{
  "n_layer": 13,
  "d_model": 768,
  "n_head": 12,
  "n_kv_head": 12,
  "head_dim": 64,
  "d_mlp": 2048,
  "vocab_size": 8192,
  "activation": "swiglu",
  "norm": "rmsnorm",
  "norm_place": "pre",
  "norm_eps": 1e-05,
  "positions": "rope",
  "rope_base": 760000.0,
  "rope_fraction": 1.0,
  "qk_norm": true,
  "attn_scale": 0.186,
  "bias": "none",
  "tie_embeddings": false,
  "parallel_block": true,
  "extras": ["some layers without attention", "local attention windows", "shifted keys", "gated attention", "value embeddings", "a smear gate", "an embedding shortcut", "learned residual scales", "skips across layers", "LayerScale", "capped logits"],
  "init": "uniform",
  "init_std_qkv": 0.018,
  "init_std_o": 0.018,
  "init_std_up": 0.018,
  "init_std_down": 0.0,
  "optimizer": "adam_variant",
  "lr": 0.000595,
  "beta1": 0.9,
  "weight_decay": 0.52,
  "lr_head": 0.00384,
  "warmup_steps": 492,
  "schedule": "wsd",
  "decay_fraction": 1.0,
  "decay_shape": "square",
  "final_lr_fraction": 0.0,
  "batch_tokens": [65536, 131072, 262144],
  "seq_len": 1536,
  "doc_mask": true,
  "train_tokens": 903400000,
  "steps": 6497,
  "dataset": "wikipedia_en"
}
Each number is 500 + 40 x the weight over its row's rms, rounded and kept within 0 to 999. Layers, rows and columns count from 0. Numbers have three digits each. The size before them is the row's rms in percent of the matrix's.

# layer 5 MLP up, 2048x768, rms 0.0223, rows 1447-1495, columns 672-767
101:467442485547480420500507495504512445499483616467549526539474476467456468509542519483529477471519434574569508480493516571410571530438506462534488521502479491534461466510442517492574612544415478456508514482436464559475411502525553552527591476537552445483508487468453484504522490502423495496
102:519427460522503481561446528594521525476509485534485480548517441509535416512496532466514481472499539488503423479505573474563465436584457537462518505451528600505471522498464526436445564505574491557427465531497479505511552618462458500485462484512455529523489529520524450414460543457516592504
100:526457485383491488517437532514554438459514439538517500449478424528442515503562463512452542491551521516480485417433461494444385468491522544478426504434496493510473510500545546481581485463504493506481500574449610412535509448484476478493445525475495439507546479513542541484471492467483538422
087:438476466434471461522559497537560500561555520439470429517480522456436498509491479466450485500402509560527504500484535522544480467493498498578560463536510528502495526479492471574383453559500597534532511534431500473541450500537487495445512563520546501430511532522534455557465469508536500472
095:413555518516481593547517557519488583478455463563505438510500416476467487474473555490441495514538607512508478509520529540402541491498561462428512519478410517500502523523512449559502527424501561547532458469490461480540481484464482506483451554513449421514511520427492524514439493597472484409
104:359525498508470572520556426521496463466503514529513452553517473511507469502510465488433465492523495464473488533578470530450477502475535539470439496509471516551486510411475529520471467527487434443537562498534476494479514471453500453460463515480479539480522487487526516485500499445470524463
101:503557467459545495470521547448491508387473503548518551519597500422528527441496475409487502460539478525480582514491555527504495447417524393474477498528555476518496466502428479579466542464553545436388537544459489563383460508506539504554428498591502469477457564506477558510496486502504499530
098:421495515474440458570545566513492546504519537522489514553437489507498496442557500465501484512553540523582517456462538489529508533545478450520488465539490543557426515516425511517519448550549515507457525489540488548378466503561455546459563464521527489575613556465542447512477493416477547467
102:463491480495429417547503494492505555577509570471462476533508514432460497494503575444510496586487442531455485530605536505528470540451485556440506564508482502552447403556523588427485424446487452448481486463477409520480557565571541466459503518540510429509444489477459497578515471445566502481
105:445577525489568494519497538496419522497525526526540539449447472448530588529523528528596458624496491540455498483489593527511566517541484556467515490479515456524507566477518519555523484508495527439535508478453484568485450519504380536525513525550531496494517519462575531561497478465519478476
090:547384492548539511516505470443488495503496413525516602467468555481438496483454476524491532486559551496542553508480425509514541541445475534486452461409519552497528531528449542444495507438516441538452479512557559494489572463509528429514499471565525570576485504511500445507448528445555576493
102:519493524580456492545465523452459481471512491487508497528451511584471428508430535544481464485459503533590448588521506494519485470480450437441514514595522437489518476563525490500481479450541477433415479416471616555503480509520539515495523577556433519567479499509502539571468499497587585597
106:521410479557541489492499516475589478458591453450519456526470495444481524446516524529559555496526542493454451455549479478468425532517590498524477466596449563515523492362556552496453519553509497537545542508455540524506524563487532484521462522458492553501441556525485583524556490473478544523
099:541568465551424510558484512533579490480481528452485466475539513513514521532521455502468530507485514448535493508507565535485528513453488498528418500522481428468449513515500459539479437490448455505593469535477497479459534531464406471449506558470465575494500531528476581553563525546510486458
101:504531453531499431500521583480553444537408457579523529469522542578462465551510486530534509477456531446513496527511454521473485530476591501483529468499566541458514457470468490480532554531486487490447468519530465473442460472443510512443503507461491479517479560445521544500463496565536445446
104:514462505468526489519498498505466459427516464579592517563568423536578530522506519519510504474465462419558517486472517504406451451543493510456432526565525405551487509481532549504507464529557499483554523564582599476446522536534549566573530460479511474476508565527540507533445452469497538490
102:538540517469598491503474534491453536429461426446525538479493486451455452536534529459512552474460557432459587573483495518505564516482528480504500511507482499515419539519506461471515407508489535545489478506567518532490537501548508478521532486508509446547442496537563511565568452567475529538
105:454522532496533504478575533489414477511505466518430531495589462478452498541474542482555459539494458459538530456504521507506551508502536530556510509453589446512492519471436521514491478465507477479589491541477488510476594525460517455563512502518481530461515509472507481515509518446504514541
098:608495508502464548455437505481538488459492465520499565481502475566547520476540546515494552468578568532538500524503449497444442449474492510457527522469561468476548530534457523466535552531566491495445505489497583473505500528458482512455460516417478450467491475583476511455428498550422612568
103:494462516511475484556534550495482467554506527484439554461504516468508416534517479511530547573506517485506532415429561462480454500558522508556455557532551450533524470495501484510467478531487432457568524537536415459572503506506525492507553579506554510516523500467525540506536526413440592515
103:501514483505547510545525555489458393493500472544527518506495486526501465526521524543469515526484545496554486509478501505491509507417531470579512447457511525486480508517459472532479443489502466534459471517470475503508524502568446449520543435543528511435515476470467548500513459562558523582
108:489527527442470514507523534484497530564491557523530537511568480516542568546516575548495453410445552517465555534498520475476561441531503454461534443551533569561539472451539550450571483532375411518505517534490484568568551510480437468500486510448424555494460514474542525477441540572488473580
101:573513487469523470474504501531522510477532541448444506507567506543481458567519408523503484486507476487439471487534471529538509492574452487486499533540602540568449528527484524478539517463502507462597507510511452500519496497439555521444533510478530503478507530534457517435481497455514490512
101:468560481478546518527548494555530531429459567500540540492482511549528536453470507536486511538525506542532474521535587536490495548480437526456515450489534513456481548464456576529490476505478604472455443531497519476496521444489439402443475441504526400543465428478497523520510564503472555440
102:540465519516548511486492497492461472501524536453552459411460526485475547494549467514589450522568432460502484520472458551539448481458465496508452533532539515494475508471458322532473466557474569452528525586508523542454512483451494540456510425504473497515513496515525417499529555570460464479
101:449462463421525492496547469492511547420529487446496540579591481450469551471551509487528484455518523453508512483527507471492488388512497536481500477463539455515504553484487502486461519500474497469484489468504435501484483429570570479412413567431494539499505454488514522578470555618508521527
104:475484455477529521515437502503440453552504484480421486474513526455502535500558527589479564483474489498497541563509465540419542507471423495580549452521526456484513557487494491530497462481498488524385500592406561463423522492573491488494518544480433476424504587433519481519502593489498455479
105:557493539496505505490497491501523522534548497476456488564441462503415522501488518534478597487445474491465490450482504562452458508556533519481525351530548548522506486374542489545538486508489466495512498477507576525528559503501425474507539577461498578534536509490487519377438453549432533584
099:441518512485556526514519483516431475507467576512445460460530499495484523479477448500549468450537509530493459546550551537510542415508439431518515556504453484522555454549471513506403516379533543498532470547513641506448485587502486514523495484494571401498496526481557515559545554519518507452
099:540496544536505538451443489547566434533534520556486566524442448463503432388507473524437497481529529490490449453523475448537533477503473507535548431384589488588536544538446503520511556514453553528525487465496511471508529453477517489464498442536499488510530448528469393453461564483474574518
101:539520443435576458542559536523485541442486558458447480472508513572472543542540497563547439497516489484553494520528492446521522514496521482467496516511494504572540483502515471567491427473452470505451521491528459482515518484565529471487537449521484517476473503493486573520526431519480489469
101:530494481544513457557461493497460566533476498402550477498520490505546460504439488434466519522496482553503515528490531462544421488515522564466507503483503507481438487568465535458389516522471481393487537529460488501463479530536513508500559527525458544542564542500529585465491479406526564497
108:529500473579465498554551575524481468507506480523514559439565548544522497445543452529491513443553550501493499511481519492468442509462455485478530541571488525482467444401538498547519512507577490486393527534442549467520468447485491512510448455484536485516485420537502463512453525527487496482
105:495501472468480520558552572481442458564562557476439490471540515495496540522472509458447580478489475516430494513504575421493520487539474552539592523482455542469495478543501459466425408565499566521514496424445444510529449465505514516523511495473476420452463471535431482542428562504580496489
103:476526485486491495498474517524484499510510492409462491490480501566464497461538490529482497498531540503491535469532580459507376510510416489479528506548508504523491523525556400453523504464547510494516492509489502526540451480396499464506559515464543563501500499485477566523505510515471433542
103:397444464466505508419511550518486464550541498502504467564514467551551528497440515560551489443499462467497478440571536498465443548538441462493512525493473474434382422470436493519503466497558562436498488471518517468546477483456424456533463548523527580507503474554506551471396471405565412454
098:575487496548485452541513508507565504496499445450522533509517546497470455458443486528457544483505436472536529485470536529467496465411481510527422505458484544544441478437377509483513568497524524508469482529543483458545496475517496491521450552534513491529514444470552465469447510521494554422
098:509473459534524498432488512571465463521525479474603494514498508514499498492489514494492467550529597577537460496536434427486537423504465482507559534404506545569569483486534551538530485608549495605507437525428491433453493531533549509432528504394463558424509491492433474371521554494448469537
101:483557458474486451486520465493536577546492519478508417549502530476536531445518420461469476553549433522460462549492492476491494503474526486457476480510474478499439543504504616441521523532536451500490523466524568421453457551538548557551547501457481466504523474498580546421489424434543464529
097:459528565448628502510544515524429485488560438507424542513513546511508520511485503473469510469519503529537501542542476506520527438488512527466516446545521522512548462455580519516517455513476424490449532584420531536542471529411475559532513506469512502579433492547563436486514520483483469519
102:479530560500497461497478553537542555499510494485500486439504487509491495420517526553489417503541518492530482517485418564508430560486495545501459489507511449563496482460486492514511489513536479508505497447469531564439523478458490468509566472456529589555513491518590507505553468476538506510
094:500543502481462463441481402496492514534482539467530491456499507534562433561506490500559461503529497478449452464469489576499456455526518502484498459435454487530475493503517460527584482535416499494529500520502515534491479543585483499434550487483523535534574515472476523522521466509565506559
097:455463550538468518427489464550525556501577520515504527501461506446508444500447477524558458493461440521503454447531502549548546495475556540475506498504497540474527509491484504508496500498463535538495527467556503469541480577542504531503472506413500442512473518528515558512460541527387482512
092:470610520471491555477497466467458467488489468488456471523479515530557424464472569516534512513472510500447403537470516531467540463500482442476481580543503482559539435477508440549461468425593550483519539468486479534475544490456449499529550537562504477503578475492477504441459490505479519512
099:522522416490462509508529484556509511456542478474445480488522533534493454533577514470493473478488510526461503520470511442537422496507511534519537442461549518487472482573566575510484491493486536477594496515534523448524509414529488502439484451468463520479529597450521536529528513599489534494
108:525453482481513460537441518493537454546579473469501485486536544542481529486498464525468557506537479467405598481494578532527496524569481478531556494535494481412441459491477499465535499541493478505520448517535545487531480437520433443500546456473506511513478581455492363537471570496486469557
106:490481461507493478470490511467496487505591551468526555480484534533475515512622472575449489599359477505478490603476552500514492519513474570500555464422478516463551517537521487508464453473511551506561495558525557563504505452522393493544477578522518520501514519529498529639435471486543480515
096:434582561534485475474492497514475511506488494510557502498510520540475491489542531560511498525499456518489545511516480508465498502533484496445442481456484535468502460510526447476518457505457479494496534546593470492470460541518485490467513486422449492472470543515443478474517444572461496454
101:494604550515511486553474508468453467481496459512486541439445516532516546450435522515516567477487440499515499509432434548477540517471496520492457462463568621441481462503469452525461499468480504550554548471514505478425539530527461515521484606520520534460489503529432467511434524551492482504
# layer 5 MLP down (transposed), 2048x768, rms 0.0214, rows 1447-1494, columns 672-767
102:505525458524481527463501503492489536524580530507432400503543520460533514485552561537440477472448527478503423532548437498538543501599519486517486506595511561537517583546508473531484485524474428541505465461522510480503493473459493435458504527543536497545457454432499386430482534495499471475
104:449543437559533449411486526503525546462475480493553454493504421492522528480555513484498482457494451476424439526534556553526544531520519506507487543453464545494469543527502469524527526532475549522524433484459438404544476457531484471480487494475497436565494452507509492556554513489547507521
101:492506484527447497522474498545545508496515469510481508523512503514488508425580443520531515503516476541509476462429497478536516529465396479556561471475532530538539572435439486469453465531492566563515415503467545459535467531516552466499455460464514496545399565574531473478462443577544553520
094:512485563545479458465549580510465541470476502465538554509485473554535412472481467513526542454456519489534487507545522477426489468510513598487534473543592560544531556502483422555415491526597417608545548483459500515527487542521427450485512532452525429412477533430553489518507519526516491396
094:505439467424512489485494584514472473522442568478455495493542507525547420516450479485481498515535522485566474503501502573511499558544509523524505476568473492500554539492464559481440493527548503563538545505463512507482523501437476502469526541544489512491468553483463561482577595475486487549
103:513506454453518546560531444486547529464464432459538536570465531519546509448507389448446521530424526481435492510490541550567545555591431498446512514501413455513510468435460544519509446535443412520498475578490476458486532506493481551473415547506465514507530465474451562561420487472497505468
105:559461484526476535509487554482483554461497472472472492461616537564474535530535528452518466501439449483543561529522491465449509463458554413496543468512475504413461509451491519455471526466519504478435556480548526496506495555535501522577477532491487499445505540458481493541522437533536536501
095:549525539478492458453495525589413549480434549439550471494537465551481523462543587469477519480488491505548469439478553459521528496513538528494459443462517553515506601453404454502486441481489484597482490456484472563464535495527568549471466454509474503547507552458472452500485503381523555497
101:460500491456561408482478545452533439505500496516507559518459455504450501550551527536479450535506483502514437473543586503455514468485544479521501536583484511511472429509481479528460579447457482477485457522516442524539492459521454534431557476603592486545496552505447506528466549467514484475
107:485501493495564535573564512588506509468519457471466476475500490486505602544499497542475459594503519437523538557539547467481478537500423538457501479416494493530465594520475549490500512425437426443456481486480473517519508484490535447560534466428477536494484462513487436430506463524475514519
092:510522504490463437501478527556501462554550461545469473416407439472539480546588510459507483458504482490500477559534496475502561507484571549521528544442572607525463517478608484520491539566567523496462583470463458481556522505475475494512422574510509483429497479535489489452558431461500497546
104:496528533504498499507433510457486499502539445481505500442538477497460522569485476453487459507557488499473533404559540419483466557519508566470537537418539530531464417515553516484475492467476448521453460501499476490498573504508547491386479472506495544531592554453446429482597590480475584489
108:488512505521524479483440422505465583535503542557485511495542496534514523453489541503534488468493476525524494495472493468475527573442534530430422464508484460512544520495485485547515535492505551479490541505428501515514449476560497569514451523437470414479506463464555506500465475546444536434
100:491457476472413609533480430535510492498536469508481515523492564484555499498506517496552503560460508486507470490481527533518515435533431571501354464519483410454521518541478434484601487499524421523487507492473513498447433475494455523488574508448491455542490526557503550464463504531447497542
098:432516563583503506480495421487515530474428480526519497508487445561559479551492511543474463514465561514498530479500526504540447459522582521489472506429405485486432530525529443509433459518482499476600496468415538455459505513500526508511524540407458464487443503532496532469508565532463487511
098:506524464461461475515492458548538477449528488489494487547589389451482525531454523478460460486482473458517435451516577483466423448496539484473499501499469405538461445545472516530511519534507499518516475514470595480485534568528489504535521507485461459495561580556471481535561489479470492512
099:489486486490495424483450533511491457509523597500490426554527464422487467525476504500603395584455528441530485515499521517519567538464497516522461512487475514474368526557450486428523488443500483510458493444439516446501566429566475443495493458515560531501505460521473468503545539538476505441
107:509512510538490500531532481457439467545568494504412534547495498559517511500506543576486467509497530436558464483572559473523488510482466517556528485515447514555432541532503506456407505520467492476503531457544498445504476549505465491492519525457543501557437502462433546469564453539527400498
090:608485421470516522575446534443570464456482502521441537530540530526505459444472467497531592496585516498507443501453434509512505509462473483481473478486521428427512566504493487504496494461482476498536579449547532488525484527487476505477502559526478543454482485540505519460514433498486611572
105:536436486506442501480535472477499593524478557444465528475514541508553456477468457523486574445490534511492606467502411529583472461524447486551460519511592461475514478506552537469485488460473442493533527468426444491507497488446507563562553565563507561472516540524550487441547466426471534486
098:486484519558530475503606534500522452510466465446518496448474533469479434487468469482439552480519436477407518481521516524515446525474518471514473429499428468502500478506505469460475503441445492497475555511478518546456500505527557450466439433474468494497471572467452478460598468525530538500
106:555514570501542519471537531545535518534558469516462479476504405513481491443492468458450501476523440447482552447521432490469496562428432517426536542501551534448506486488492518580569486469527486522542491486504504506504563524530539544572523546428592608520533498522464488468580507477413582481
100:502427506445495487491455518458462469557505436555427521563386466494421536497539511509516549586487523587503579468425574500573461503510489472494532483480492442526514505486607525534492456531512538486558520531450453473506481503468488491479471451537512484384570512463477518559509560458495481418
104:505509528514447505500566502497513454488503526540484557474463500492480534468494461457484579564493533428410475510434556511524502438551501539524487440491480528531523413551511549485524456415463529531515525483570512458432542495508477476532500466523487421569508503519420532421571499643504529507
106:579501531447574484515501475473498469551492536506547548536503466485513476460553445514518467521426446458525496506551517441460486545532499512631515549516552451518522444473521431504512523500486427490462466530500474414591428486540515487483490389449504540503511491519538486508491486534497526510
102:486455536535524452482503428507476542533454493496483562436451473443523480518554493563529435479508546462516525501566482487463545402559463559590569547506556438499548520515513520482498494450442506485526517430455513513534468488485545598499453488448538500561421497513482511536496458483481560469
107:382538541505481543566463451471466483430467504549504526515505543473542537561531498480572554421513473474427564516608502603495504477533547483507521438449499503560439520518486507479535595549591440523471521510461526513490535461546499444522512478457457490451520520444407494520522517499562503490
107:549529538525489540480498465471486436521470539442474569545525482501465536515517547513473533384475506453491513543484481457497465477451517551428481418505504580443548437528523515562507522545471401476453480509545547522434437490485540488506491476573547566556505482535541484539460546504526508494
100:498496515478504470455499463570514482570520484536556507460509497558545468407518504488481523515525508471499502462504495428526535524560499514494494509519486502428534532525538561436521567477526452519532488571510480489489506500490494474490511544477463476441605472434438456476493464488487485446
102:596418544577521568457505555550497523470502458551467478552442439467492501470552521554460468483488504477537497509505505503446482420503527571450468458491528546561486498437467463509544447492421501499464443492530486417559526477532533494500515520500538533431559529551516478539480529517464494525
099:515470515510470506490501562479501453492469497545479498540540544455529434477539456426491547474511524487466432434567539473457486422448481449545489607476551498511468471511481480576522519478503481527525512490407439539503489490517445460448443472524571449525497468497524527475457567489496494473
103:555430510493445539449573491522467468457467552464480493442555485542416566471376486511548446437582534473451521504563493484483484499462565526461538494497480478435454396509560531577554509499520488574452501412488515492412543527519476548542466535540447465512535516561460488534531485535456454439
103:499482561520507452488493511494472542484538555558531534511523501475481514508547502458491482489543506473555483503420491553505504492474546496464505608581462520519470519497440433466519516553493566493499527476512516523522498480525509527485516508547462384494451519556509515536517500484453541494
108:475473472430515526516515518495505557514566534484464479445590483524485483500502532482526453472544499429477435540469483431476528506500522481544606428481498534491510418526473440458508439495452514483481512501464537554476473556484456431518429487526508477515492453533485521469396510548553498503
105:463464460508467508511525464525465476556573506487495554432520487505558513506479475538588485390486531476550552447516470483440499448545494525485533464501528536514559522564518431508545495446507515539514535402471501436474424531472564508476492475530540531480532500465530535507550454428477489491
103:444477499520521456526455510515486590570495495519463472458488426459532554481440511485499453504469463483465498436513519495519472457531520542415456480507503563478504546452518444475465651489527496489495522445556474512492605490508467550536546518500539468544485485508568522468384506572477445579
096:463515522567469545477471492519447433470529463578507490442557458519508479500429578535480529511548538500457462478502498456509534536577474433522471497529484517526520457538578468450490510485522517486490495467506505442494507489424480514504513477542543502486571481504502432470532438504480440549
103:496502484508488495563472470506553523514471500556463494568512507464372496541491470581472475513528473488525517500450502611440470475465410537513520518536560514551547535526529505475461529536442493527442551576528513477438485477559580541448525483526479498498466570506558482587543486508536525526
103:559520531480463509445470455538497518509509498525477507517546497563453542453494553403436569523552509479516521573532491578551539478442523528557513471565476484491488520527475560497531545489462496501549466501488559549487468483477454528470465509500528451487500498507485434552449508541541589438
095:526566481452540476469461499474444490564551480499515496488462523495526489528441532469455507493540413560575460517467446483506499501520435485441456470508534415516499542498490568525605495493475471398393455488489555480485518508524485484524451565479544524526474455529568602485512548459474516493
101:565462562534543569436506490564518501446532494494540488490431467563504477526459481589521441487498453534562540564548526469461455567459508515479480487477460506564457474517530469544549531504516459470514521505525487446490448565439393425456552495451521534542526488490507506570499488506476564538
093:587487488478584474492440563414467492494495481524547497559468490514457514491506503508491494505542529509590512479565465527441520496460466490509496502477516481522487461479481529503513569618537532594518527572504504493511500525561491497420417455493521558574507495464451516510490481532512409431
099:445457508400468498463504514488569458508532511427464490485499488559500519566446510499516517495550562449497537476523537442516529525581517512564451512561516481515530501493450467473533443552450534469492482498483511465502499497469502445490562476476510562569473517497439461520443502504530512538
103:438483488488459507497471502510533493537491508489560576524444484526485522440505399463504508416546566483503443460573511465491523511508459517492522526492507391517499438461543491472509455562509387503441541462591530447424516527483553504408427405472528509446548498522409524474515476560487538505
100:540434496552432570505563520567525419524589532544470611489503433472556529499530553452433443472469492500477497520529520503565504449477465510525512491461550454448550545537521540420511490508469526499550524475422523482501513551481511487491524551381554477484471477484452549468491536558488554506
109:428515477440507472486478456513471486526524500436529488511525500576485513457431556514399512495518570495433492457497517442543549512524547565457469470479479466505489562569475561483500513462463546518405503511505450526519493458486522440431506521505486502513472552419469437554544521525507526476
108:538483428457437491428508423564619507408491521436538490509508470515424457457499420548527557425534484502526501508442472533518480479470541495499553562518405519491442493476516526554499450488458477497477467515568573487437472483472552446511577512381408540458491446476492602561524422527456492423
100:481486510495476486475557506581434484466466439528521473454529513521502524480513460497501524452479558522500449506563467492476540580521481549549452447452569482562481480515543497555506480537527438474523496478506463473509514450533541501512496526447501468331503479485462586515497433583512552486
# layer 5 MLP gate, 2048x768, rms 0.0229, rows 1448-1495, columns 672-767
110:490472531519519478462479461545459538533488502534492485522431483458552443470492547503551435461508484566451390506515498483548565477629506475553589483489527522546550454511468494503571530560514497504470414494467462558498444514494471573433508439543497461547541522498508506485512556429532511512
096:477520514539389550491549470538448464450459415464496505472550479528498506527510452541486433531541538564474434528531520534499552482497458447567504431412553444515490573450427466524441548469547517484556460528552436450566522410480458536457463450524590483461489537487488537476491406505510498508
094:489502632551584532517464456531482507554501493489538531500491464495455462515467515552598469537524485486505508480523523523444483496491572510462519518484446506508498479504571474490573598519574461458462465460594506536478510522444501490555466470466551464542531494503543504489461535477491508498
092:532445516619447495431546479539428496532475494508516494520459553522489471522499502450537535471518464455493500470580461518513511554493513503521523468529531501518537450524464521436527599552539512541545493446508568513503567460459587463567467501522491560561501509500412546461521436517487543491
102:529493496506518577508507470508497514497496560445535455543498513481524455543511475482404483503498498446520512539581457507468513540496585516560478472498464513517499504449487457507421495503488508508522502456415474502495575551528468530500453536476532497464504544455535528471541499454543505514
101:542458489529491479569528484485447509483510424523465509470468489521489401465462506470549514437458488488482454441522513450488473447489527486508451502507543460476524543461498541476491539510542506493507458501463526482491455523467474551468492523527489471523532535538490456529422512525573561542
096:509598500530494541474509442455509487579545507416451403469517509452511488452460488464496561525522495567456428444476524558559500517512524481531472466431534475519470446438471536511473492467471540488532487466465463483561467481484545440541534579494496540461513543509492522462520473462553409551
100:518537470486532466516512503412527484522474572457507550511501506553511537492584507497512458515489487451446431437535554459475513480502439497528453489492508509445529604547512537524433501566487488531500452483455493516536451518503526509512464515563502570473480556566455469518493538495446458459
105:456509489535519509482423501466467504563479468481561495495444538562534507551501468511542499475498451560452537504498582574453473482526501514520538544440506492541478466528497468493500509516517525487474558463510546476536441546513429503474487508541588431521527504466570472450556533456520531484
090:506482472472517496478550521472473549485487527501507520519507489472521479534444455481543561460560478527514525467520547536468529491446571460495515495484437464493516524495423530451510540530439494538467517467500473517510532525477492564465462526464546485524514494462520455508499551496472562460
102:481521532520570453490477436523514487548546511465499521508537532528519572551456524525475486494541442446508471516490523482575542520493500563526484479512526465448543441442469492546501507491493428460528488398389540557578528511545525495476512506572496497540506515494501514537486541501537464460
108:390557523473546557541540482493408519507500513482444517461464519499506434566515455512462490505499385502520564551532414444518556502547500555431525500564456505459434440450507612531528559473527527498449495505478467443547448462501517526517448562546485551541501502441452552528423463528520470493
103:451452509533506481513501497450570497464494410506508435493531483408464483470463478483488506433510458471522442509484488545551557529454453574558496503483430497484433425548443492548504562515510494541412499489565504505496449488440531464499495552574533484539540452561464466521508444457496511475
100:432457508475491572507504513467521524471544471436527412600483510450548481466484579494415480556494496484444520487455460551563490433521471545516497512463411541470481476466462412582451449462480489518511478516499540502508491533573503486498535472555495537492449450489479490512534485521513451529
100:525430529493565462449464475458464533514586557516522549526441465549558451542470527523434446445514463534504488391545479469470465498573560484491503434502455488511542474542535507483513510447469517452444489578505506462480477519554473562506520480477554518510512573478518507496527545543579585507
108:513563445522478518481472532550454454526576524521551568434552515541443519471531461539550478467471515505536512572480487449513561537486548460484531508412538509525519524483523509478524513525550471517495528450499548451542568523540485497427486471502449460440554446596456504559441480561493466544
105:505468491453472460480451479567513491546370472476546537461458528530510381522442458425396523529521512535435503478425394431546501576563528506448446555413638505528569477466507534536509442524460540567521553468524491408506566524501512505509623481462478515450511536438570431589509531515410577538
109:567474533468418560543527517452474485477480485545536558437442497504542503511485454547524495577547543472517412502464479500519444482500562451480487496459540520450452500464467552504445510521562527448457477483476548461480431618498549431526481521512580509480481376526413406542417576481525561495
102:518431510463527508462503533531527550552541486452532464493440531525530489496531542509509503514545546488491469509559463515481499546566551446492520538471439577545501476533502490530507571506497512585515527459483559535470554575479495522448529453425453463523468455476519542527463495512472548502
099:486592491470531518492541557501483430581481452511580494545467466488427444537509459493491524501510490569520496451458499491518535428478544514504482514501532546465490586510528529549532416487514507538489511518466494590529547557463527489500507467524448500488584473506513529526466482555498479567
104:488515499505413429478497516489498465498465457481504490479499485495526448538477440543516495521408498439431497514444551537517501490484460528467521462462466419499441461450412486454495454420458516551511376493466482502499506458546489602531449441396529561528601513528579491450470422423509487475
098:541580524475523473505448485527578494480484569577459482458573523468496569512503512519507429493441496492544479529509512430521550558483605593485523530497548446494518458413463501445493534471512477531552511528451462545502543458587464442472496500543474518515518486528449482480480604481549544512
098:555463526485517522528529550538521553512458491539483499527535427451565433476567563469404525476495506490530493495446484473412508556455473482519438487523454436496462548472413558474442523518402531501465425480471476485547509508577494517456492494500515489504530488420529562462472464500516443487
102:522485535501491490559542573420473550519508550426541551550526466513481518525510466543425441451460572486419465493590561519466505466501538510502508469575631533448506592489539480483510477534463515473405489476469472535539505478484520535537503510510493505459494472537465419469505564508481488477
105:484523525431492505537506445564442539501500578476489526413467507454462541402514539535563482529514498493528494442536490562442541528457441501497456589492426435544522483482521503502526481404503483575534526470533481498511561551490515512474483611542514473531544542493543528576454478556493476506
100:464530512563500467471487521504484497497496456533445516388468437516531550474540467510474507432444505444497518490567559513509460474513485492414462438443509481430531484595462556472580480474463440478477490544398512405484527501510486510472463506528505494483546428502493564512501537483478488527
106:464537491522463513510489426478519548471492421517550515537508468525521442460413391490454526551478566484525499456537503487556537490549522500523431529482501457497446565415477492474485480559545488489506501492470466477441410465533402465501531447526491469424575590534541490474488513517481481453
101:517402490504558508448473468480511562475468457474520479537482428484478498508504526496544466444474504607460490499504519542526495432538525527440554527534475532394527430433508516467508476508558547408538501448513528544482513525492462509512565479500514401521513537551507538542476490508518444464
099:461511519512507448490568534474492534509459470431468537598428502509522507587571527550447511561437485597536502462512437499529460504479538509477460507489528539506512558523562416500517553477470486423477486540489521472494537534540551502490529492458536512479531540517500573541530514490467469498
100:476423505478470523491466470472557555527530517558524494433474555471498517539478517546521520492535530512480511520477469558524482496535518535485509462479540435514522527552421502500558483486485555469424497528497617547505490527392483512526524494501492478574507467481477449530422522529542518497
101:536498553538486536532465520462497487488487481526480492542473470500526497505479544551525448444528491530467446425550524578489462446502503556504414492452493545529412540474492524508526516439569561561566545498562535590486473515457475473553517459525468560497495494496531510510485563574434522519
103:435451474531520515497542464491539521485465481498581532537522483488548510425486501456488497502504532551443542501510518455509470502484518499511476510498532520459543503624473463509445472446454480482591508563592505459529421443494447557514559510557536418477480511498564464526550508516455494545
102:581434484488528484468478450462540491450486598468515468507464505453493444485520591490587503483526465529467485524528488538478501520407514487490485461511548506517544500478531582503499451462568529531506473522563571549487557504449482474536567531578521488523429557511517552496579523559483472557
103:458533547543492543530506461480484495451467548507520556600532452451515477613479467409471498538509507422504480503494432558481572527545516467474509430503553469527465485511468592556465521475502470570481452500518536481504467540487498511521499465483468423497456501518458494451529482525520468501
103:414570502528539454444566536439520475496559569514508481551427469458556479487508563538495499438556519508488482550469506558463508505476546495534482589463470541525538546478495493495470536529506499461507374500497478465476408523532496549440424519492501489511532450503407562523473558515479454469
101:476442498513423510495503491533567501511554451563566519472490487525510519498438480406540539401510521545516515457448523408472517505473465467481525516574394497505492455480567467475486470530505473479536541448495551530556396454423504482495472431478519496509493474527481421549492530560550453511
100:493489515569513508480509464515484507521450476471509477424464527423509518440458469463561613481453499420444553474466437514534504468511480453487494497555402502445470510472474512556554499539430452444501496496506467519429530490508465546456500529509486486517507532571526519539488439508522470583
098:484428491456429489562514525497473472460511388547487599453543532481440496528499480507507516465467492455483487430533551446481529461594498441524527522477486495455493502514503454486472530533549461488457518518471510474506533498571565506462490457436601545497524544530480479580495480510515501432
097:483520531450601523443488552493508552525533429460549502466452488526550512460469487477499471452410462464500527505519534529515421452495492489455461506487480555550579487542482562469482519515500549480540480510461479497455459559485496479456475506447484483512395476427493530533500528465522486492
108:514487494497489529433485443468567486513496377455493543476494548464489503519462530499506477453546471479529460405478512593482559483522454555433487514511462569497522494493566547461488527391497529508547522473505530461556495453461608436462503519496471523533544529559434575497543526517473542532
097:505504528448525483541471431590489591543576515504521484380478482551466522455585469533522442507494540495520485457523510465528486480475417487464417494475551496424548563545502511541488527426461493522553573465480510487492507521552462517538506474458454500493571486556550473466560499488457513467
089:548527510443551510547522522506551476444440449483469475575503480568531490500498533444491559536502588463494552495505517493524463523532495504501499492522523455455553543473481535510481465480520546443485429513473521468492547509478505465498538457569492508529472564517417503522470494515513501474
092:499542588543536484476524504480434507495468465487496448551558469443534387548438532503487486518483494499498428465537565585421532405474552537554459495536503516530523498476527460516407486493549557488524442438458492549512508497480465545561572484531573456484591519522526421510488519497549458516
099:517490494543508522507538487537479501476547551524533544510497509458510465494529557532503502427556521535517609485519595495494446487476484475543543559466552501495541526500524553537552526541505495434473475469451552477506506451497488495442531480454560538486512558468557484497506496579439581509
107:457513453427491536470508503536466473497509474454483481511493509512514500471439556554469480430512535561497486526522505431477548487536566531518457571513461538552556605532449474466504469487524479468494534459494500505489463504492507523456450522550510506546529547444554506531522608450444466504
104:460470478485466533512559446542544506554500671461490519548509495478568495482517466483517469521437522535469461531495525441543484507464452486543596443440526536498522475578516465454502539562489435510578472392569464462475453525500552501515352515509559530528486504551460464522438505489576486514
103:428450503505559518407479464468428490402478492531459461522542493428510474565537509505539484435515524555417519484544523510507437500497525487437509577445537514465514545456557549494446443448491533478454488492521498533521469547558518525453539490503541471450476505571471509495448487548540479545
099:552497550533494464481524416516498464520459495452453503429528507485446533471424532463551499461461396512477464542510510546531551507455464480491534562527575524475466473493502516507501516447460503488544444532473469459520551510494513564535441498480419497483491462525455466489473569551492480510